{"n_layer": 13, "d_model": 256, "rope_fraction": 0.25, "init": "uniform", "init_std_up": 0.0221, "init_std_down": 0.0, "optimizer": "muon_variant", "decay_fraction": 1.0, "decay_shape": "linear", "steps": 7711, "dataset": "wikipedia_en"}
Each number is 200 + 20 x the weight over its row's rms, rounded and kept within 0 to 999. Layers, rows and columns count from 0. The size before them is the row's rms in percent of the matrix's.

# layer 8 MLP up, 896x256, rms 0.128, rows 281-297, columns 192-255
107,183,177,197,194,245,190,190,215,211,205,183,180,217,205,186,241,209,211,191,181,176,214,205,197,222,228,193,204,195,230,188,216,221,209,171,237,209,179,212,242,216,214,195,201,251,204,214,207,230,241,207,190,169,263,187,218,235,180,185,186,192,210,234,206
100,190,177,189,191,198,225,191,222,186,217,184,190,202,170,209,215,176,174,178,204,229,189,211,182,153,225,190,163,161,167,205,204,152,206,213,227,190,204,200,231,170,181,200,194,203,208,204,159,220,206,198,202,210,219,177,232,174,220,221,225,187,218,222,216
111,196,195,217,218,186,171,199,203,194,189,170,193,191,163,194,209,189,218,192,211,193,190,209,190,192,195,213,182,196,203,179,225,219,181,216,208,217,195,190,200,192,226,178,214,219,217,169,193,194,225,193,198,217,232,236,204,241,215,186,197,203,217,193,206
107,190,205,217,192,227,193,195,227,248,181,222,164,189,252,191,214,207,201,234,220,225,195,193,226,199,192,211,199,186,196,207,224,222,233,182,182,194,213,215,206,211,224,212,187,197,200,168,221,218,216,179,226,204,204,213,190,176,177,230,173,250,223,227,139
100,211,193,175,187,205,205,225,193,216,217,200,227,166,215,194,178,171,211,221,222,179,219,167,168,193,213,188,221,199,210,241,206,194,186,190,185,191,199,220,193,160,210,201,214,223,214,182,233,203,227,234,163,205,192,217,205,216,198,167,205,164,182,164,152
105,194,198,195,216,223,225,199,207,201,205,163,189,210,211,229,212,207,232,174,199,177,167,198,200,206,171,205,193,199,194,209,212,202,195,178,182,215,188,214,217,177,178,194,219,202,220,156,230,191,170,179,172,215,182,203,221,184,220,219,241,219,182,181,223
102,195,244,202,184,158,202,189,191,220,237,187,214,177,225,213,205,168,229,225,179,220,231,213,228,206,196,209,193,231,210,192,182,240,215,204,174,210,203,180,213,210,215,191,191,219,194,202,201,164,212,205,193,209,230,185,204,175,170,240,215,188,211,181,206
092,181,165,195,177,202,196,224,207,248,188,199,229,194,205,195,192,209,202,243,214,205,168,239,261,199,205,233,180,202,226,214,207,189,175,191,189,191,207,188,170,202,213,196,185,211,230,178,211,209,198,245,200,195,218,172,179,192,179,171,187,205,218,202,191
088,187,171,195,175,182,196,199,199,202,247,223,203,214,190,177,220,211,224,204,202,173,207,173,215,193,196,163,193,203,210,205,204,216,213,178,216,216,173,197,197,203,167,204,166,217,175,178,209,183,224,206,205,221,189,206,176,182,213,216,192,201,207,217,217
103,179,234,216,188,192,182,188,197,192,177,221,189,189,191,196,208,198,171,193,185,192,191,180,186,208,172,206,205,206,190,201,185,225,202,257,191,210,180,209,215,190,250,163,196,195,212,202,216,192,205,193,202,205,226,200,239,146,208,220,222,200,190,196,195
091,201,194,193,181,209,211,176,225,180,192,192,184,226,209,180,185,222,197,202,217,206,225,225,206,204,202,225,216,205,238,203,225,221,198,214,192,199,183,213,193,176,208,220,192,203,194,166,213,173,214,185,169,212,199,237,176,201,191,218,246,198,200,206,191
101,198,227,198,224,196,190,185,210,203,219,197,182,219,227,188,232,216,186,218,232,205,172,222,210,228,182,213,201,230,256,189,189,217,216,210,221,226,175,194,189,207,218,202,183,187,175,180,211,249,192,171,220,218,207,218,186,204,185,188,198,186,173,164,241
095,214,211,203,213,205,200,214,218,233,245,213,194,217,202,230,220,221,205,172,171,204,229,209,186,189,174,185,209,191,220,247,209,194,218,183,156,178,185,211,172,227,189,160,190,198,204,199,167,222,164,166,184,202,227,209,178,205,213,177,186,213,182,197,232
101,187,190,248,198,239,215,167,215,181,199,191,199,198,191,225,193,218,238,158,229,181,194,228,182,200,202,231,184,180,194,236,192,194,222,220,190,190,204,197,195,191,186,230,161,213,231,228,176,178,197,197,227,203,222,159,224,197,208,220,212,189,176,217,191
103,201,193,214,231,215,165,204,190,213,205,235,199,245,179,197,202,203,163,187,160,212,195,180,220,244,187,206,241,209,198,166,184,205,194,223,193,234,204,226,180,159,210,202,218,200,154,256,198,220,182,173,170,195,192,187,206,211,187,184,215,208,184,244,187
097,173,168,235,212,217,196,163,212,182,211,219,201,234,195,197,160,198,230,183,209,198,205,183,220,190,205,195,210,174,182,219,174,164,199,194,206,201,205,178,196,233,186,203,211,241,205,189,198,198,222,167,198,215,211,176,184,189,206,204,199,151,194,186,157
096,202,229,253,217,192,179,187,206,210,212,180,185,170,213,189,187,181,183,190,178,230,209,197,207,182,194,219,217,184,201,203,213,230,202,194,161,208,181,185,218,169,199,219,194,179,191,220,189,226,213,182,199,158,208,173,222,184,205,205,191,189,170,229,245
# layer 8 MLP down (transposed), 896x256, rms 0.0619, rows 281-297, columns 192-255
099,220,180,227,200,198,202,212,190,211,190,198,204,192,178,195,184,182,208,190,232,212,192,201,183,192,187,196,165,206,194,220,189,175,186,182,207,188,246,192,208,190,208,201,218,207,214,226,218,192,249,205,191,189,199,213,189,160,195,190,223,220,235,209,232
094,184,182,179,205,164,233,216,210,206,220,198,220,192,222,211,213,210,200,188,154,189,191,211,185,192,215,181,213,155,212,220,202,172,198,199,161,190,172,212,214,206,191,233,191,198,220,219,195,211,216,267,165,222,216,185,168,188,191,189,217,165,213,230,202
111,165,167,215,200,204,211,198,181,208,211,246,212,184,215,219,205,203,233,216,176,205,191,226,196,171,215,160,161,198,230,188,201,165,194,195,207,157,198,202,200,189,219,185,199,239,200,169,172,183,225,248,198,193,215,193,191,183,202,210,221,220,191,159,189
105,218,196,193,211,186,227,184,199,183,218,200,194,208,202,176,207,186,203,219,202,177,218,201,215,207,214,218,217,175,214,184,232,217,198,156,185,215,207,228,232,192,186,193,187,171,221,229,194,196,206,178,231,214,183,201,221,191,204,203,171,195,205,192,212
099,184,213,191,172,211,174,181,229,218,198,213,192,192,222,228,183,188,198,169,211,181,193,241,234,205,219,213,188,195,190,185,203,218,206,209,244,210,176,194,230,198,241,208,200,184,203,197,198,197,175,171,170,200,208,170,200,202,214,228,218,234,179,194,222
103,202,213,223,165,202,195,181,206,193,187,190,155,220,208,222,192,213,197,199,180,226,203,197,183,181,186,216,200,220,185,215,204,185,214,186,210,189,161,183,224,181,169,172,176,220,187,187,202,226,194,197,225,190,166,199,196,202,227,218,191,241,197,211,192
101,189,160,213,160,215,217,189,199,215,168,194,202,196,225,194,191,223,204,225,218,210,192,164,217,178,211,237,193,225,227,214,189,166,187,217,210,216,188,247,188,206,223,188,184,185,220,191,217,191,201,201,207,192,191,187,176,177,201,172,219,213,200,197,230
089,192,219,152,198,198,191,214,193,196,199,187,226,202,173,228,195,224,208,165,190,190,205,199,214,190,199,204,167,204,176,190,189,189,229,219,193,209,188,208,202,199,207,210,199,230,196,191,192,181,202,218,173,225,179,198,183,225,144,206,208,231,213,225,218
088,195,216,224,185,234,187,246,215,206,186,223,184,186,226,204,191,195,199,157,210,228,211,177,201,209,202,209,202,194,220,194,206,192,200,232,172,168,205,251,215,181,210,216,222,184,222,219,207,183,169,182,187,207,205,223,187,194,201,191,211,243,159,160,207
099,191,163,193,184,164,190,214,247,177,221,201,208,190,201,229,196,196,225,214,233,213,198,190,196,165,192,217,222,206,219,219,207,148,231,187,174,170,208,214,187,185,189,188,177,209,203,199,205,210,188,169,201,188,178,160,224,195,185,169,183,196,203,198,186
087,238,209,197,253,207,208,198,198,192,196,210,218,208,206,201,231,212,195,244,169,187,197,137,181,213,216,202,226,225,175,199,206,206,211,209,165,215,250,206,231,235,180,211,217,221,213,250,191,212,216,188,200,199,178,190,244,197,193,190,184,199,159,192,207
105,198,179,203,159,214,244,189,208,241,197,214,182,210,215,213,171,193,172,207,220,184,206,194,200,177,198,195,232,209,170,202,199,188,198,175,229,213,174,180,217,226,201,177,194,176,210,184,193,155,205,198,140,147,178,190,185,194,180,183,202,240,245,213,206
094,184,206,194,205,209,216,155,192,167,187,212,191,213,200,215,199,212,174,145,212,191,203,216,252,182,194,217,186,185,191,183,179,210,205,207,235,188,175,148,208,187,200,217,229,192,162,199,187,207,214,234,227,187,164,215,191,202,193,191,201,199,221,182,204
106,188,190,210,196,179,170,186,164,173,198,181,218,192,191,210,212,195,200,190,205,183,227,186,210,243,187,205,180,188,176,205,239,215,198,197,195,174,219,184,208,204,178,224,227,221,215,197,181,204,213,152,222,194,212,176,197,229,216,201,213,185,200,190,173
101,188,232,163,230,182,244,244,172,236,181,221,209,171,236,220,230,204,209,188,186,155,192,184,199,188,228,232,197,196,177,169,201,193,214,207,193,179,204,171,201,204,182,216,205,212,234,163,183,193,220,212,215,187,247,241,231,236,185,189,187,197,197,183,167
098,211,203,195,230,201,200,210,194,189,204,215,182,181,211,209,215,205,210,191,209,240,184,183,217,207,209,199,191,223,205,211,186,167,214,197,173,194,187,239,185,186,165,221,196,188,194,232,216,175,208,213,190,211,193,192,201,207,196,188,203,197,214,234,178
096,218,183,174,208,191,204,230,171,194,180,207,188,171,166,185,219,179,194,189,208,215,193,204,181,230,192,231,180,153,211,202,196,182,211,213,243,189,208,201,197,188,177,208,227,179,201,217,189,221,220,159,215,182,189,172,198,205,178,202,160,226,226,201,209
# layer 8 MLP gate, 896x256, rms 0.121, rows 282-298, columns 192-255
098,214,228,189,237,222,197,211,155,223,179,188,168,200,217,174,205,241,188,220,224,205,196,198,230,182,220,206,210,203,233,208,176,218,224,211,217,186,196,191,193,205,193,157,196,210,182,191,216,192,191,197,185,217,195,214,178,202,200,188,214,185,178,188,182
110,184,191,200,191,225,188,236,215,188,186,199,170,251,206,183,194,189,182,199,216,217,218,198,233,178,195,233,197,212,207,181,241,199,186,194,178,198,197,215,213,204,192,196,207,145,218,192,217,187,204,194,182,218,143,206,179,202,193,185,208,202,200,196,230
102,189,190,183,194,195,178,212,234,191,162,185,148,166,224,205,245,162,224,205,197,242,192,213,229,201,198,229,185,184,184,159,201,238,185,211,169,197,191,182,228,196,201,191,184,194,179,183,190,198,220,230,221,212,215,217,189,189,213,180,217,172,177,200,161
102,239,209,194,191,195,167,180,200,198,159,174,179,182,189,195,170,161,186,197,184,203,211,207,208,210,222,179,140,186,209,193,190,180,157,199,189,201,200,166,229,221,192,209,212,176,182,180,204,207,221,202,212,205,166,218,227,201,185,202,189,222,189,198,217
106,214,174,187,171,208,202,164,179,190,219,177,190,186,189,174,193,143,188,209,213,207,224,190,226,200,204,143,198,200,194,210,181,190,213,194,212,200,188,185,178,219,150,170,181,207,219,185,224,170,166,220,184,178,185,173,207,169,173,211,187,188,210,191,224
095,209,187,217,193,198,223,170,200,179,201,182,223,192,200,210,154,200,207,200,170,171,230,195,203,192,183,179,192,222,186,211,233,231,212,200,183,159,195,190,231,175,202,190,231,201,186,193,226,185,199,179,220,187,218,199,211,217,205,255,244,181,207,217,218
094,229,195,199,166,187,167,206,152,187,231,185,171,182,206,189,189,203,230,175,216,176,200,157,170,220,187,170,192,229,214,208,168,181,202,186,184,202,224,200,225,227,185,222,207,184,209,223,209,191,245,197,187,198,203,198,183,212,205,202,188,173,219,208,187
086,186,211,178,233,225,204,180,204,191,181,194,204,176,147,153,226,204,194,196,194,228,249,177,180,170,198,210,202,224,194,208,228,238,211,234,204,211,191,238,193,226,185,192,204,193,207,195,183,212,175,206,223,204,183,204,162,213,226,168,240,164,184,193,182
102,180,189,212,219,187,190,221,199,194,194,180,193,183,203,208,185,230,199,190,204,189,222,187,248,202,188,191,160,192,192,165,211,221,219,216,205,229,191,213,198,176,184,188,200,155,223,254,210,204,196,223,261,201,204,200,177,221,190,229,192,184,237,207,256
090,233,218,194,199,192,216,178,174,214,200,220,169,203,187,191,182,206,214,206,178,187,235,213,191,183,207,201,212,216,199,191,204,214,184,222,157,208,245,233,201,221,186,220,241,178,181,220,232,192,198,213,168,200,200,201,178,197,163,183,186,216,167,209,169
105,204,202,190,207,186,159,167,210,193,184,190,189,178,203,210,220,205,171,203,196,186,182,201,185,200,192,194,186,176,186,184,174,173,206,185,214,209,214,209,159,185,189,186,231,209,163,185,184,238,158,212,219,226,189,199,198,217,179,176,163,205,183,201,242
094,176,176,177,247,215,238,173,209,219,180,203,192,229,192,209,228,208,198,255,231,197,212,195,198,206,188,219,208,200,194,195,200,209,173,189,199,188,210,179,191,201,185,218,182,188,196,200,203,177,223,192,209,163,157,195,211,208,181,183,183,197,185,180,197
105,185,188,172,207,214,220,202,181,203,236,212,178,210,239,184,212,153,198,211,175,167,197,146,212,181,213,194,190,178,171,173,174,170,207,166,230,202,183,214,190,235,200,169,189,173,206,183,210,217,195,203,212,191,177,187,198,192,187,168,169,203,233,249,209
106,213,197,212,225,177,184,202,170,200,203,236,186,217,191,184,182,228,197,185,226,209,203,189,191,211,194,200,215,189,196,220,192,158,191,209,183,219,208,225,190,209,207,192,198,206,218,208,170,192,171,242,220,222,175,141,189,161,179,183,182,220,196,226,230
097,217,196,207,218,166,217,221,139,210,233,195,208,199,194,196,210,155,176,173,185,210,204,226,203,220,200,185,158,222,206,195,192,176,207,197,207,233,195,216,228,207,187,225,200,201,188,178,239,214,166,190,205,212,221,196,185,222,237,233,175,201,180,201,233
096,215,169,217,238,235,184,199,210,202,197,217,181,176,208,179,218,175,187,224,209,218,201,207,197,173,219,258,201,211,169,240,216,212,187,212,210,225,187,179,202,191,215,183,207,204,207,205,226,201,212,248,238,177,186,157,193,216,183,165,207,214,202,207,190
101,208,189,169,243,207,181,190,160,162,174,223,198,197,212,209,214,190,169,190,232,252,188,211,228,190,214,195,189,158,180,208,186,196,210,183,211,232,194,215,209,176,223,171,195,222,214,167,241,212,238,203,213,189,201,184,192,182,209,209,201,185,194,195,187